Part of a small language model's weights: a variant of Muon for these matrices.
Each number is 128 + 32 x the weight over the matrix's rms, rounded and kept within 0 to 255. Layers, rows and columns count from 0. Numbers have three digits each.

# layer 2 MLP down, 160x512, rms 0.061, rows 109-159, columns 256-383
111153122100128116125139170151150155149087113178128147125091117225118084151170128169135151200134169143152162117141131160129187131106098138182138169118139169152142084084161118134170139170146076160164149175139119145151101158161104111184103084109143129129133161087153142145176123155152144192142137125094148168116129103209118189082187090208099120159152115147160155147138153114158185154151
193120156161173129053107155125089097134129131116156128139100136205140091178130097172150097143128142136119144150152155073169089143080141066211157129127170142151137149166149162154165131106162160085144094057139087160164106156109176152192091139119173139090120127112160079157141131141137130111074127119131138151128122121130114125136160177160136131199105115156121141081131123122121107051115
135111073102079127137146095089130133111170130146092134142109144104137133156103082159144139170136127144100174135174112138118160088131132180110123163123120151130136188208099116166064151143084170152099145123139086122128168050118065138066147101067105124113067171120108127088188106207177109150158130154162141117130082116155172113164171174088078155074131127104119103100176098081104202131153
148136092114117049186098138173145138161114098144079144137171148152090101129107155136099169112106101113148169113094113137116103157155062176126126150130121115094180086104126150145113124118089118136119153071155144157122137118049122173120114094135180117145124197189134130121140134131120143096125110144147156093169190097134105146125093197110125179156156138122158196090133169119094122140084
155179126082097108087130110156117150095102087130100089108131098154152143146117121082063075138098091133138113103148127103101106126076170078130217155147176096137165142103097127193104123148143104111134161131182125104131107201107194128087148168097146121138130168145151107129187134086097205142146100110155138129182114072070172103100087101091071140036148139140113118112195049097120054129111
102119169108168084114147115156102138153121123131098127106160107108065100134117183116145111069147084077190150077108117133146185157128134105070176063128096105143084107112126108153139141171136049135145117176113196082130130134162128143133102152126088114132117145117104107083052135175102131142131113141114093108084149144155110064095141056130134119133121113163128188132179126125201083137096
103146123164107140092136061117115166113155176174126074092138087121163104119096118085123112179120130177178110107126122126121111132199161110160131114148108084137120113153122158125103127096154157121042130136152097187102167110129166109119081122177153123089106104155073091134172106136136167174059074085139116135143082075133150152096151161107127052101116116108155096075069087142161135092117
152132139196110156134151157155124091119156135123141165168184092131153136046160131088139144147080087197085132193152098146163121168115054100110121127171131187141181067089133176141142173116120152148099152207124119073161090162102178194136147174113134113150110094131159126131121147129147193161117155116131162185176107143125086190159127145132164077156153068107104127139124129159119112146125
153148162099160120167124209129116177194088086127128167157145138109140125131105113141173185117129166125103088156140129138109159078182118105143132153153108088065078134194089194081163134123148111161098100138110097137152221140132120133125142046172153138164103120139153121140145157153090083140096138123102118099069102158142110046150165131177113090113111132151111158048147122100104161208153
222092154096068185111086136078213122132097103114123096126098091092136123159115097129112130129056136154093128094115161119124120148104126081174097118124160126097131155042110162145096108114104108118152167144128088119135077095149120117079179085104118137175144113162133180099137150173116194122132099183167062102177134122112137148137176103146137161100149069097101119149058146101142120081094
177073097139166137173141116183169091148116103136102116078138118139195118100145154138148147138152152118126140090134107151107106135130054158084102106098093110110094131075094153120118171101173159138082102107137105143122134069208108135127113123145143101222160139130173138156165108148115070153170152107150105171163152112096173183081149141097174129157140105152166139165102126084069079129087
123157175106131179140124166110133099122088155177150176149191085133161167155141101171167118133135092157103129171142147100086162164205088163150116142160152128123138161164134152115127197105189120123118111117141154136085133096137189165135061147106065115164109150113150170148195197130134114155149150051106123124136102114143143146081141120101105058122179145150126118098095140091156148170207
192165142110084155136138121175158154149046107119153132127135065058130107152128119095170140080109106174100143176061143087166147086108093144085144133164196184128133101108151069145134027110189076123111173082140182099159214171095170084189085118200139112106140113118087117118132117147118166106100121051113088125143172130104115104151126139132058108157081123164122165115026116105116096124130
156153115153115079142100124078120132114151158097135161095133133222154156116120188074169126121143121119155101112132105100140102136132159041153065129160106113108107140171160158059150146183133084146111135098140075075098113136139133148110146165110123084022104095101121110143120145104118151138103156143076129167125141158172151103133148115169114152131099103095095124104102121171162100165171
192081149119127076145180096113155157214102135109107124103185104139169174131128109163130151118118186156118125130084182158170075127104108130113151157168188136135141209166156143129081106087092176107088147117137113126134132108091121117051156155098165122103138189142140121164154098158103117165097126093152213114105155095099085096132106135129122129085096110067144127142184182108109098177181
124092137142167118098160130147087143140126104137093107161145139104110129106101103171145130115179126169118122151122120116113174151125132085176135128137131112086118117137090150081116133128083109108138139100153043096122097105091098098109147149123107128144135101103091128155113140130146154134164108151142118141095101134084164186079112124116153101069124121104141125142211145179089145068118
124125148111147134132185109170183141162174148146168111114084122083143156063142124153160135110143149076185116148168139164143138134156129088148183153090197161191098171139168103074144112180141126122168099142140114073119128161112193136157131130066175107096113092127138155119114131078189113126103130093137141175121127163119156116124144181108149191162161143151069158162150145085134110140109
165156128150097068113112134097136133148145150137122110110101137000075149114115098028194130147079112108114181136172143124092119102114137151111117183133128161076137114117126146080062104099158163126116146091099081172081097126130103193163139113114135120161134140103163112128079155168113154136137080104102147106148098229124152109139124093122071096081104131124153125131126141140169101188086
143111094111164054119122156120158098137082119130102092111091086092123098090130113179162082100147160199142084084122146044129131118131170141121201114144154193126147106105091207149164127133140136105124154094123113131106090128159141132090122134202130073135146096112132115130091080179089165129123179144082162143123175182147147081098193168144091107136110105164150130119147129159083075146108
147114156108120145075091192198044166082148076061087103120122134116104170169054086128131113122075092131114054129038128081147083095160099161177118126120114185148115101102113096152089183087143153133069200131187109158192171153091106102117152075118116134156161128152089114131080174169108153110153160168172153089131110109176136068129142156116116140123138160104097116151124095113062156099080
129161187113095120089167144163128155157156136117109121126157144143110110203167197123134125143154102085121116138123148154135078120144144108188150091151098127118116163174142148181128094139154061172154124161112165152129131069136110106111167138119121135118133126152080132118114081158125187162130084202133045146134102142112104117117105185178154210128179188121098108110119150129167115106152
163149139088150203099124111045125180135121124136152119184119162088185117144106116182124118124150100099124135122154108149123152119115139073089143157171142132128124103121141109138128159131166054133107119118162148230191175097110112221141137157159122110173117204091092121122119150142149149131157100166079144140095153101116099190226123126113173100130152157107117184117161137123110136102172
072167112149142107103113148094140105086135155115080148112134087210119107091108083120123159154157159148126113139169142114109111132138141142156081139117193157135132090128115179122207125125199152135112141100126089178131154157092145181115177151152184137088169138122163121154157153106089109153087123119136127143142121119094112112093094171108119077126143187193167117153099123086163168094098
146112118053083116118102116111134135106144136109091148160145119132086119130127164172142127123144130151151121131131126132135062192070138084046157114130094171136100088141183122119127139113155140160133142168139090148113145135129170136152098186166121127167105105108105129099121107108158101150147128153092179151092083127159109105153146153144103094158125129150196125130088144131121097059119
171100167098107089137156151116065094111194075105162118087159149055145078091106110104120164138168156121116123175190145123171162142138141088154166184118120116110120136154183113113150082143155153080116149146167135082139138131109165123164180100073208115115160138126131157130119108198171147147069114085167111106145145139121110156089085152148186080148173135069096142134130135190124154127097
081138094128112123137158159067136105141155115103135135128086073123159083081166080097082145112095098165133171131168109061092100088163114187166139107093090187144068125114153154154104151163115125080150129140132133085140111142148100115080105097095124078139141091132037147138100076139150064119092113138189104105057114147103107093101136122094121084073176170131065175115113099128073112090115
093112155124139130210080105152170163215138075086152156079167131023105083114190154166134140133103147174140073067173033163140206114097111108078070180059114119115098127076124086142119054089112072119150143120121220135123106135146093118149141112103114115137159080079117141129121145093105078126120157144129110171120102115142130119211127125105145163059110103115128175110156138109150099166109
082133085101111184073164163118100090113102141149071081145071177100139173084081103101141058128116090103081172105164150142167130137099133123155119157123174076122128081121140122131098157053114126146149150144172127128131128126129210167147128134121087106106135133135130176112134182099155112154057073082144130133102129156151132144114186109101128034212094066062105118115083142155146132148069
168074175144098141128058137155134109065090107110139094137070150089153145119098161125151167162083106091105193148110143109060094147122158147137160168099114157150119088122113138092145134107128149151102102117147093105166118134112135116144134148098144177126119053136169121137178121122147121155136115100125108144125142160117159127115089173109096090100080116141129188171161130095126088128163
151128163161123132154072130175171120112170077155120136120109061067190138104118160117165138151183078097121104094162054125086067198190104114082096142157144159160115137107126136162098150115127095101164084090080110097150131170146124085129138133139090158133138075087064108137060098147103083123113105138114159157133070184160108110110182144146180180179176129079119129167107152144137090129144
150164122138131135120104193128133122206157157174179144153136123145192115108122141165091114111164054153155135162085133176143158160164089200090114149112207180125141125108101138118146160113109082145151142177149178159175151222090110094148123108125162110156135163123083177134119106119113119179151158101131155133098172094114155102211106129107112135161191136148153150170127112140141104074096
125121125110091144148060131177121118120108105103081118156127208054105129109110075169102091087133161092137112065108066109052165178115106101126091133058118054134140114128100134144129101057123098143112122141151123060090085138132135080139106068127077127162135111168124120117127102143145137061044104093129109130142122122141126156101128163114118161086085131115147161095143135088192131209110
166126113125126130130072088125154148155084108118154089132074175118196108123124093155116082137105104158159142118110145095110133174183116139071176134064129108109116089104088165091134117122121164098158103153090101126113114078158122139115152106173109143134159088191136143124094118109138115157099133120111114178127106175153105148181151083132092110103110141192080147133092147057114113114120
172088082102112165129149148130228135174144204154122110115138150054097075165140108149138142161175134114121125137162133174107161151172127160159112101147107093147148098139093192048146121250125119093176176111132152144090138117144148036141170138157115164131148078166098140189086157156102123088111176119167132137126145129093141162130059153157099126105123113160123146119117122112108082094125
153155126112104115109139148160176167142103117095095110144097134132150083126166091127100155179162132125195122108118133134091087168129138160115167158135170116156131150209107154123144189180112132108099119087158193142115078129161113094121176105114090142165131118170072177108152150127167132130113112109135133140132133122121176184190099196131132200137129114134117102159112116138093100124137
153111156099091099109109120091111169190095098044117155113133095027145126163144093165144095149155138108099148121153104079069157184184149051101146150069149215156076143166139130113127137132132118133154122157128137095125173088079129113112117132182124102133076108093115132138118090143096125014172133139065132146079174103128066088138155151130116094137137160133150109121111134137131038100088
111136090052144193139162148191116097164092131128078124121130170120089102101090096154130135121122116216126181137092112111160139164141186100127121109120127118116111128118097166123123115179189167095146085139121127146129116106160134111120139140156193150108118183106144084130138136187066145123156167100097125147137117134094122129128134080127123134125105116148143143147097121151118128207130
128166147125140130117092113166153138148123132116194133141114182202109104165172076129109178197103131130164127112144107103154133177136166231164110154088145105081085115111125137107077164142045185109118139158121092160107162191143147115181067067172119171138187106182142189166118157168120138112140112130119109143124082053167128139154098110088138109103158134173133077150172135158094162105119
052116144152176079110123173146143171188138133084113124145136141073140139159121082064153112144145127140089081149098131149173074140182115137135125123152073160124106158156135146146117097132081165120095144103139079196131192105137177116134118162181092188133125105154141155143136126073080130098072084132131177140111143134125137108072147130173124086156062134064123144098110136144167132096165
056162134153134164206122122166166204145126209097124107125095159122101123128151130182137141160142154132140133143079183183115184199134117105114132135100133116134148104112099103185217129146117134115091117129126094132103158165155177152111187123120090173144104172091215179097122154105163108190049167111107061131161174142089155085114158183125144164136139161157137161141155129126143137181147
100117169101138108158152129169148140156126089098112084059065110138146115148163122087137122113138150107117096147129106176121114109111143078155113102143136140070129153097146129158086187116098167098111105156125081155098102139153189089120141136088155162080155107132100101120162114122066128129109109141116104167152130131156152137087120120162171156124194180167105164206208168116158144125157
162148227090143140176088158135139158101108028123164156144139146132089093120107142065104073154110144170192134106190105159110085118117151136099114117102081126124197113148111089091136131111183087116122179175146139180150151086100116129123126147109138165132170100172123146092175101111148102150115115153157082121121152197100150156174106088127093118153154123110110166098101158127082115135154
114104146110074084107127145153108089149098171102153122113137104088184133116125151141168132047128186100103103129082128095117128071146072117153110115113154131157109140144133082108094161152101188178093182179134139105114127096145108165155165113126185152103176136130105090095103127194108144124153070153155090134207161107097161136114177049088138131156124141179180161128128118056082189161131
140101155094179049088101175081145164083161129106106125087156111108150120156088142189140130145182111096150127136109085132106129166136122045107115159127102093135144156133101168159087114097089108137110166151132122130113124098133094136093112125146059182132168166079149169136170131134138127185106145196047147076136118148163126129065133147172032151108056111100122115102120131083150142145130
146094110099130061134066167121078112093148096150187112087092125222138144133156110141163120097161188141109125151184184098164121107129101159095132170091185139126118125157073108157131146160123105170111129163090129123103186138120117094104085176121174107179114103132134110145160112129139135135134117127133114132168147146158118101066187159121097160113131124125120135119105142096126130102115
142107152183171174130120111071155163163064173143148111152124102095119137114134152109139180104115145139120123131159140108141162148156126102053109096158177151153112182170157141116074176156079185127146116097110122191177137154169160048165158168139138119136107165104135125157189092155134153101099164116089135169144098183182129083134085175117109137152111155147131165134145147108098155130150
102114102133073106124119168112136082174124148164089143168078144174122104183109095218158097137150133109141115116139069102108124177035138103120172141105127049081129123118107143215140145164166149052156115138131143129117109064193144104106151092120085058107112109106124134133139101124102139173160096113096166139125133093130126137105097144139140099177108165138082142116097179130160134124094
220135211169122165095110161128090083167141099093081049200176143197120055042160160138149137164150143131082145141120092187153125146154107152123143157183086172008186093135101118132118074173071144180104145156159134122174132119145201162129109072134144117159150168092078205168132117130108173184219195194141136107155147129166141163181189184179134113188137137121087082116086125215113053159176
140102107114140113134166148160136154168135122085081084105123084098100121145089134113162134138101155153158119109085129129134077105144146127149132131088115122100190107120079109148144172131119173127119148099119113145135127216141154126109158118102137119071081125156097047094127145152162072156106188166118093153152152135148144152174122178091125138141129133064124120131188071101154107068120
110147147071121138157076109117135184089095108106157105183079097076096087112148056087131132091099176075136125121122101098133155143085146150204142135103121141167106169118160117168123065177214124124095111099139165100090061107184083166116155175098153088216063151155128141113123203193125166120107149163107127168162203132146150131039170091107086104123090110130087130130143107086100142129203
089109106089138058115112139091192207117117152190076148062147113157143174058149134151147025070102157181062116202130088146129097134151200129125102170114107079131143128111089134136131098091184118139100124197116147175162158172137119169046125157174148159058110118147142166114136173105148125166118132149105089173174102074186124092119094155145082154124162103132127084149102146103133147100083